config.toml
num_hidden_layers = 13
hidden_size = 128
num_attention_heads = 8
num_key_value_heads = 8
head_dim = 32
intermediate_size = 768
vocab_size = 4096
hidden_act = "squared_relu"
norm = "layernorm"
norm_place = "pre"
norm_eps = 1e-06
positions = "rope"
rope_theta = 455000.0
rope_fraction = 1.0
qk_norm = true
attn_scale = 0.343
bias = "none"
tie_word_embeddings = false
parallel_block = false
extras = ["local attention windows", "shifted keys", "gated attention", "exclusive self-attention", "value embeddings", "hashed n-gram embeddings", "an embedding shortcut", "learned residual scales", "skips across layers", "capped logits"]
init = "normal"
init_std_qkv = 0.032
init_std_o = 0.0
init_std_up = 0.032
init_std_down = 0.0
optimizer = "muon_variant"
learning_rate = 0.0113
lr_mult_o = 1.5
lr_mult_down = 3.0
beta1 = 0.95
lr_head = 0.0117
warmup_steps = 0
schedule = "wsd"
decay_fraction = 0.663
decay_shape = "linear"
final_lr_fraction = 0.02
batch_tokens = [8192, 16384, 24576]
max_seq_len = 384
doc_mask = true
train_tokens = 271100000
max_steps = 17226
dataset = "wikipedia_en"
Each number is 128 + 32 x the weight over its row's rms, rounded and kept within 0 to 255. Layers, rows and columns count from 0. Numbers have three digits each. The size before them is the row's rms in percent of the matrix's.

# layer 7 MLP down (transposed), 768x128, rms 0.277, rows 628-653, columns 0-127
103:136131151126098161051105149127098124143146125133162129164164105153090106129147153150096145180060108140127100135162159205130127167151178142099074135092129051079147171156127100113178081180104163115123099125063125132078146095079131122099098109110187084131093113105123176104082177138102102125108092104149084118168134192131179115093122155179159167162120188151143147103158108086149147150151
097:107092144106086139132115073087165109128144103096126128119153195115172165174127175168128140092109102103164074116120132138121126129126127110141148182147081197137105093112172137131138155120111149140103092133102158165105173160144142198182109119141102144160113040076141133104100115149161096180139087174104097077068066135113122191187186137123125138123135100155164043159131113136115149091088
110:066150095120122082135123113186180057089143067203137106113214152089119148177069152105124137144109124152089072118175064107109193151140153107149109079089141130063161152167068168125129147179176180112175123118166130118108124170098100134128110093099132163131163178102124183107106126110120124137123134137160090126097125097131099119093139129120095122189153178106129097142122144127132123111153
099:148149138137078189142112084078133130109102148135124104140090134089166113127147100129086089217157100126099129142170181097061148165094091114161131104098085162183172138180173143168111120142096169140090082129145112138151111087150134140093090116135141143153059171114108160100089132112091081134139161120189099125095144130171182145141132124158093100193145097160152154142128135101111181077046
090:160127125147067175133098144136106131140119167113150157115112108089206143115143145145074121186105122127163170123137120125098169105139083110173147074165130170122126133119134148158144104140106122124085145090151144165098085147135110152129055116122090103161174074121154160123134130105115072148112071127176070133106184117109137097108148130140132184083157102170215136027088150182139194113092
111:094108163138166119125142100133131148110180092089124170147161113110080125079132150101183096092175196107122150114114129146093157080065110080118122156107158053088136141138102102154098085126080154190107164164140105112154101117085152164159112097097152147149112126140179120099106144145103122127143104106105034165150184068110168173172129062133155170164117185096153121119119147099091158133172
098:100134112124107139178126138094181104130159178093174165163159134116179091065114109101158146093119115136145112160148131137161112075126165184142125122135170123114124145155101107172086119137186129095107095146173042156098092142101107119125118139137114172145105159137098143089131133093076124158091195129176119163147171052125087108127041141107185126132089103067138097092102110124120168114048
107:118141056133184084131154112116144154112153095213116161112133139194065111098141154154173174129141135086088099160101148155124147093104095165094104147111136094158115115159100112130141161117111152108121130093158098110153129099120134147125133102109170160158094069076131193182151100120114177075139133101141062162114178130114080057115197074106136105168126129117061141155127112184171162111112
096:117084136153098137124099159143082133083159129132188154130106119182076098145107181154177102079090123111129157056147145073117114098086148144117185189124168113084086170090122149131082139128070142141153097102161157161055158097136119122116159156094141117123104143180175122160086107056127152090121156123151116165105131147148163139095204129125176111138134167118139129110079111176093174074101
090:095138086148104121086101152143100112153144127135122091167125113141124100084094163123176134097115120160084094116161127133130108086194130105153216176125177124125135158169125117100156138138080149138080127132115132042120077101150143144132147170150139096182050155144122147092142137062108140191151133114220165171090178136136147129187100114089103116152117128103099139132096072203095126145164
098:084096151141147085162108129162109125207091115071164196122085123134091131102165115112095116119117103148126108137137105099128083149059160171111114102108157142105074139064175112137156161115134134165138148131164202158080179193107080110124183082181194110169129170115116096107141138132117093090116122130136162196136066168140145150160102158147113104118165136124084099108148118129144121194094
104:134172083144089091080115142116116111057138106190133181101153117112116088090100179187132164166127194114190055144109131145132134183169124144121120114085188101088099061150138086097150136121092150140107141126101158152127061111138164162096075151137147140128054132117140107156206144109111146137104185107177111084115112137157114152098132121154149132126084113138110112189146146116109113169075
104:123099166127101173155130172119056087062167147180144187121154117143096095130152136152143123199129100118138105143133132119091149090097108090125181156104135194109140077193120130096130145036111165105084106133134160147095084180113109081142190152122138170132118061136127128163134159118098166138118152154077101143129131145106103128084144116132159176109137161146103163169051109126067093158146
091:190134154179089102123123108197111129109109113142106107161148192111129102108100091214140101096075157126090085090179160137089128093172084196127154080113150129144118120111112157120134088153133162137190146155145118105124077184063084134059139112138090184161114125119098149153154159070086185145168158157128128099150113127099125117107102157115117151147095147069134119125087124120120132063081
101:121159143188124027159141153072070120138142106089112133109157154148084142115099077105092118148125140160065136129129170129094113140166087113149136151113138088137168081123145091141158160089062155095141131175160107142119124092189092105103081134169128137107084124145143105119153123144138089140124095214188100159082096108077154131154171130131160170168121097129129098132157170122187119202165
109:094130143126101124134094099099117169137168115097173118130120117146053145129081163090180146126113137106072108144118138164163142158092134131107143118143146130096108124084097160111154138111026191141086130120167102121211125189156096171152153124092146110134056129135114141139148181102172116103183105077131191090107110130126149136147182134087096110092146174120098144186047116104149169148088
107:118116104179127172148119133118140079114157172121124142132095115130109135081133153074132154135069149118097138143159166183138146145171056123100176101165141095183127154110171132098113164125123137079114079163184075164126080094163170134112121081145094163152109119141145112132094172187150133191187106095118097125147169101152182029161104047125108134101141098119146151109103164092130090110094
101:140077131140141146176121065111088166045097105154181109216119138080162161102085104158142083099115118136121121067117122102071104200142167143107139180152141122134142103113153140165119139138107078171163108102123120111147101102148185109142143168083086097143162141083123072156074117177135102132075134145133169081128160167107098169135095185141120121150160175142146127119159124190121088155114
097:123190156190108112154090159160110008128116089182100135084140085142122130107130115077136166140062153105098145163169147105037124123162081129138138087157133174124139133074106096074122134125104106198127132152125173142124113114058090200142131185102139143130118128099111128114148144149163087096145125158151145112094147202160158113094116117123128111136135126115122175126154143161077133092153
105:091130138119154126127117122099123130165200115115120125108122156096118120154072110195174168113094130128084088156106133120068179134170133129129131131106144061102106124106142189172119112145180129115098126113162190106109104132131073075077081106157098186150083175135157109132114132109186111074118141085122130083154149133115126187122147144110203147124249130148157090098134073123122137161113
107:105164110163152112156136132190079154128174073182077152132157091141126134131103150172135046127086189102109087168110086118108107108135132119092122121111153144184122130127097112118134091113084141085141126118114118151120100107140069139101075141093116068163102202121169145094113116144130143178171132138126104128158110141129154119108149114153239166203142148113055172162126159165113120180101
101:162134135128073104206141083131122143123055114199115109057150079125090148178134172144110141114113128171085110104122096182155173084144112123119161160131189161146167107160084140078142119112135159140106158160093133140136103125214120130196102107148130102101111169096159147125153104088102098154115120104068163171107124108158160174138125145116113117149104169122054111164176101112154080079121
111:172157145084104129214102127060110145129114145137139125182165172089177113121149127124182127152150117098122104144128117150130096160132146084155114145153186112058110095112143110097145179080106140116121132163075141094158151116143081112176098157154094126150101104107107106107149121140102129062156094106067131103144147083145210159126113139132194098146161105128153197164086080150157058129065
112:152096188162128141120147114101092120127117049127161122158140099169100106117080139151149135123104140105100118158126147087131091173103108092118093147123122156116149167082138191219103142080118147160167178113134160076173096079134115137161043144165050105130141159136134161167092140079104171144115197090116158116140124166110154088138174148086129119114100148082094146123144170107140081102190
096:130124095131133153037137207145163104144125160147101175133055072089098132086121128128140181149118129145132098139121138127150096147151128186104080123112171075092159141074062108117123123087088147136160123105092080110141162145145151150066126141141124129118107142169201111188121085107136091092136108159151148101172160211147100136172122114171188076092112152135113168090152108126088138160126
102:142129109137140114102119139157137085144121189112097095097077136040149142150117127147095111143140106193086120157146153114111101117053057126190125168124118077098114147085120103113099150151162141099099149112106140194189063128155136152162119124120118096095115205174139124125100102134126125167163178140116107133156161121159106108137119152145109084172155115117153170137083045206125199144157
# layer 7 MLP up, 768x128, rms 0.576, rows 629-653, columns 0-127
092:207152095104129149116127094088147178136105142115132122115119153174129118155091178141110117152154113131091173155123152136099095169109156191031126118101159094086159132109123174144090159093147103132166069133133097130150198147123103125158154104049141128136133137163139114152109118055179056174151119113093136140129097115101108139157208116188095088119113090054165117135152150164105108126144
100:146152082120166155132165149105161066101184187120180138129144158133086110167102152104187151171152095169144118137188116104060148163113129042108111116091176173119127125128116148158165132113124117157185103083136088063114148174119099143107174137104159116104137109073109175163092180149082124132159125164100123091131159115089135097094084098133142147092120094139219113096141087155121113159145
099:070147152084106214136075112111177140147117138120121125104090098181155128123201137193066103159100122074126186075107106158150116134095064195112094121154069155138168125106104193185176121145148092119077149150092165152147106129141174125147136074130145134125188076136152120131164128148108149139135095123134132127171128171125138124093118130116149145123104118135169059106166173095121135082102
092:111128198129110127156105115099102151145150132085117082128137128073116155161106080151123148169102134122108157107174151157157142148122074146109191142190089199160189099100133103092132116145151124133132119131136128133118095176136140123148095105145084129164139089096145094162135093092094163185113084123082103161130207233145136120155110089157091203103067142163155096095118127098088163107081
111:121063107106130034118112101095113098141089153138169177165153133077146081150180106070106098124142181169133174141123127121119124140092129097106134148153101135079110119167108112109149111160182107162112102166165083111109128121124088125048092119098133139094103189078146174146118167158156166136096161104103119141149137177029120154171190132153136146071173101126117112122077135124141099144086
101:152151137147105110103163127130201126145114120122191196171161100150173121111090139142204084168121129182139104141116157065134080133081147124147149125128150135084155093123117088144174112151138142130108105159122167153096170123157144136166090085176141129164133169125091160064164114097137123175130125101113142176175084099145093117076095154113063148114110076068151075113044106134115181119147
112:132078087109196113149094094137099106108090101181098193125141166158102100164126168147135109188146139144104112123148179171101139105138127152146107151135063119157120064097114083140088137069131134101147159090115128100119114126045097117092128116126185122128099161142200154221144127156141107055081146146166120145149124167089142074066142143161151139132117120156108112173122128190165123138101
096:110143119137143095158090160120064170146092131089147135162153148116101130149110182135157130163090121099106159175180099091133092086085116188157098108153171188120133096079090129145146074142146125093137068155172127119148120157100145086191070163137121168091148157190168145110154108106162137134085201126129171130125120127090152048071114098133141153181078103123066131178107121149145133110114
096:127077072174102139108122129089057083112136128030121133163126096143176117137147139143156126095140172183102109137132131149173134115142082120126099132126077102157113182138152059153124168154112130151159075129141146112090164125120075103134147108135124140115163114151134113117158114126144171155130107132069141162109135120083086092185130163109105099115145083119141161207169118181083170240091
097:139093083136096118075145109182106166153137113085083159118112186118133093129141138113140121102130113128151117148134105115130114120108160174072145150156098131190162138151162098072167178096107099150197109145161193083159130165078138139145176110121177098129129124117093100121125132150125076176119087099120151161115185156134163217172160152109096084177099057105092143077123085138197115158118
108:142133101173201103042174145148150149124130123147070190117140165159112101128146178231106123119107162093109084147143123143110119176140126106186091071132137171106112128153151117121162096101141131124105151128109110113139056070112162133129090154095145080078071155146142104126105115122096156181210126116109140110108092135142123109094148143139111141130132096145129177198127067172074114128155
098:161141103145104199125090106133159140113144148114080073109154144157136150091112125127143120180152157099154147135124152152156099116052158104163074169123191190078107176161104156075071127081076137126119155114112149114123142145048137166122155026119140130117089144153100112202118168195118164137115175118136054110167146099128156110136106086139088138133152131111148116142088136133094164135144
090:176148183115099111144066117152176173161130098124117155150146175090148141139137198139092106165093109131120065113142156134073097126121159121117104129137146078174141137137160100123054136089168120108159102072201106152144064126123113144118128171172124133174153092094155113146122145114138135193132111111142119198068143161157162118192128153113093179091183156092184118106085115179120089145113
110:170172070192190094115137136121119095097160170099154126123111148047110066105153106068160143164155128141191120110140145143137130141117077150153080144109071131115144093148132091119152136155117109116116114089102161140072142144102161140135138069139083158136097071149150178134093162110120160134130188128186103102090136101088182085107131168170145173143149153151143067167097174116197091129105
115:120172113094161107145150130102099128122176101098094107095139170110106066119140132048160175125068126090123064128093215122140151146128173174111181096108122201127082145132072165103129107135055104137131162139152168146117136172145098094108128188098104136181103120164139099134095138136158170140183179171103096110172133110078128149145088131066108124120125117146131137127112132098153136176058
105:136142106185152096137178144236188065138128111136084115127107169140126117103154143149133109167122094084168127112083125115102135125170136121128113073071105083174156140107185133154160094136139123125134151125173106127148138113109128108166143084162125120148123151140130067058114194156084115164118112146153178186158137138103158121117078166124109163078157088088137161140050104106136165050117
106:196115129131145138176160178087154091134084108104161154146091101140139176141153076086106128177163151153086152110043139128138162131073150114079105111059107134154146172103074099121113089120110107130133130148120090087152130152103204134116110097111209154128124128091132156133146146126065124160138070106068124083103164112167106146146084119090159090186110190130121163120154157156114177153119
096:083138072118150073152117140181114106123131107120146148108112139106122132132074114127121087101129140127132066156155077077117117210216146157195089081175091140114122160108076086174101098133119104134178212165186160073147115161135130145139166144145145137151106123174113138126129118128132067118103110130141076140146101118136064119155079108142178136150154116085111081141118068194113138149139
103:099151076123112076121102186131072096120093171032087126144127132042134084168168097205141104149152143123188066143144155133082152087129126142126176146118136114140129181125160149117076093161131058188086133159161099137113167167131144192154128125134141133180141148127141123098128114163124143144122124151091126093163125093116160154142191162109140185126128112169093096141122106163135083110162
112:107144090133144129084148152163134116120145158108097115092209168111139127175137152134119069115081136099098109178109126103083079136136118125062162134158130111150115121068112133107092075148111172148131113132093098137164146092146080176105067144143137110136102123146209156135120178140157180139115120068158045185092101158111106182170149167143151128192141145110192080095119087171144122143102
103:102091143154167113109119139182097109092098134118145141084136219085106172128088099100101116090137153148174100122084165157106132145154136120132203126190122111089169104158082143107122087156141063153135150133107139107083143117127112147134092077120172134092127103138173116162115123132141100151192071152108130163051157102115130182154086086116112161155058118142159183216133108135148175103131
112:156112105173111167157123121151135128080108101071156197173128153090084130127173109081144109182124105155104189119164083084133141160140126171156125108093152100122124177123105100125130152082147093141164101212085105103112160104127124174141136177086161162083128121136127141073090113086128104167086170153131092062101140115089116171108119098215218121156119141103097130101100153128157117106151
113:153092161157159145126219177151134129156151131155185112125098165178077071137091116115083137155100063138126188150126166093108129142080092171096102102140097118174148134110109154156149151134142160149131088155084180109142162186118150122091126175137132110124121134203153194131076130091105089141105149086100113085131108147092090123140151131180117160108090113062056108160127099086145121118169
101:144065121147080119064122158090146147126163098146160187099155118039096131153129125130131140111129118122113167157165129159170199071146101161129115141140088062129122157133087107154080139145117088061151133082072145215109096119173119090130117128108190116143164040166131110181105162129169160133118122161105106133143122083131119181170148135120177129135170126152125169123114080116137143154149
103:101121113150124145104109096116177053139119108124114113085116151078152132150188186160139159190145155148165117156119204127122151085101096126150141116149081072162133123106128161083202111167198117107070146140134080114149090170112149125134107138140191116116064147193141094128095125172142173169150164111117120075168123143154125118064127090119114086101090085119163073092133101120116131081148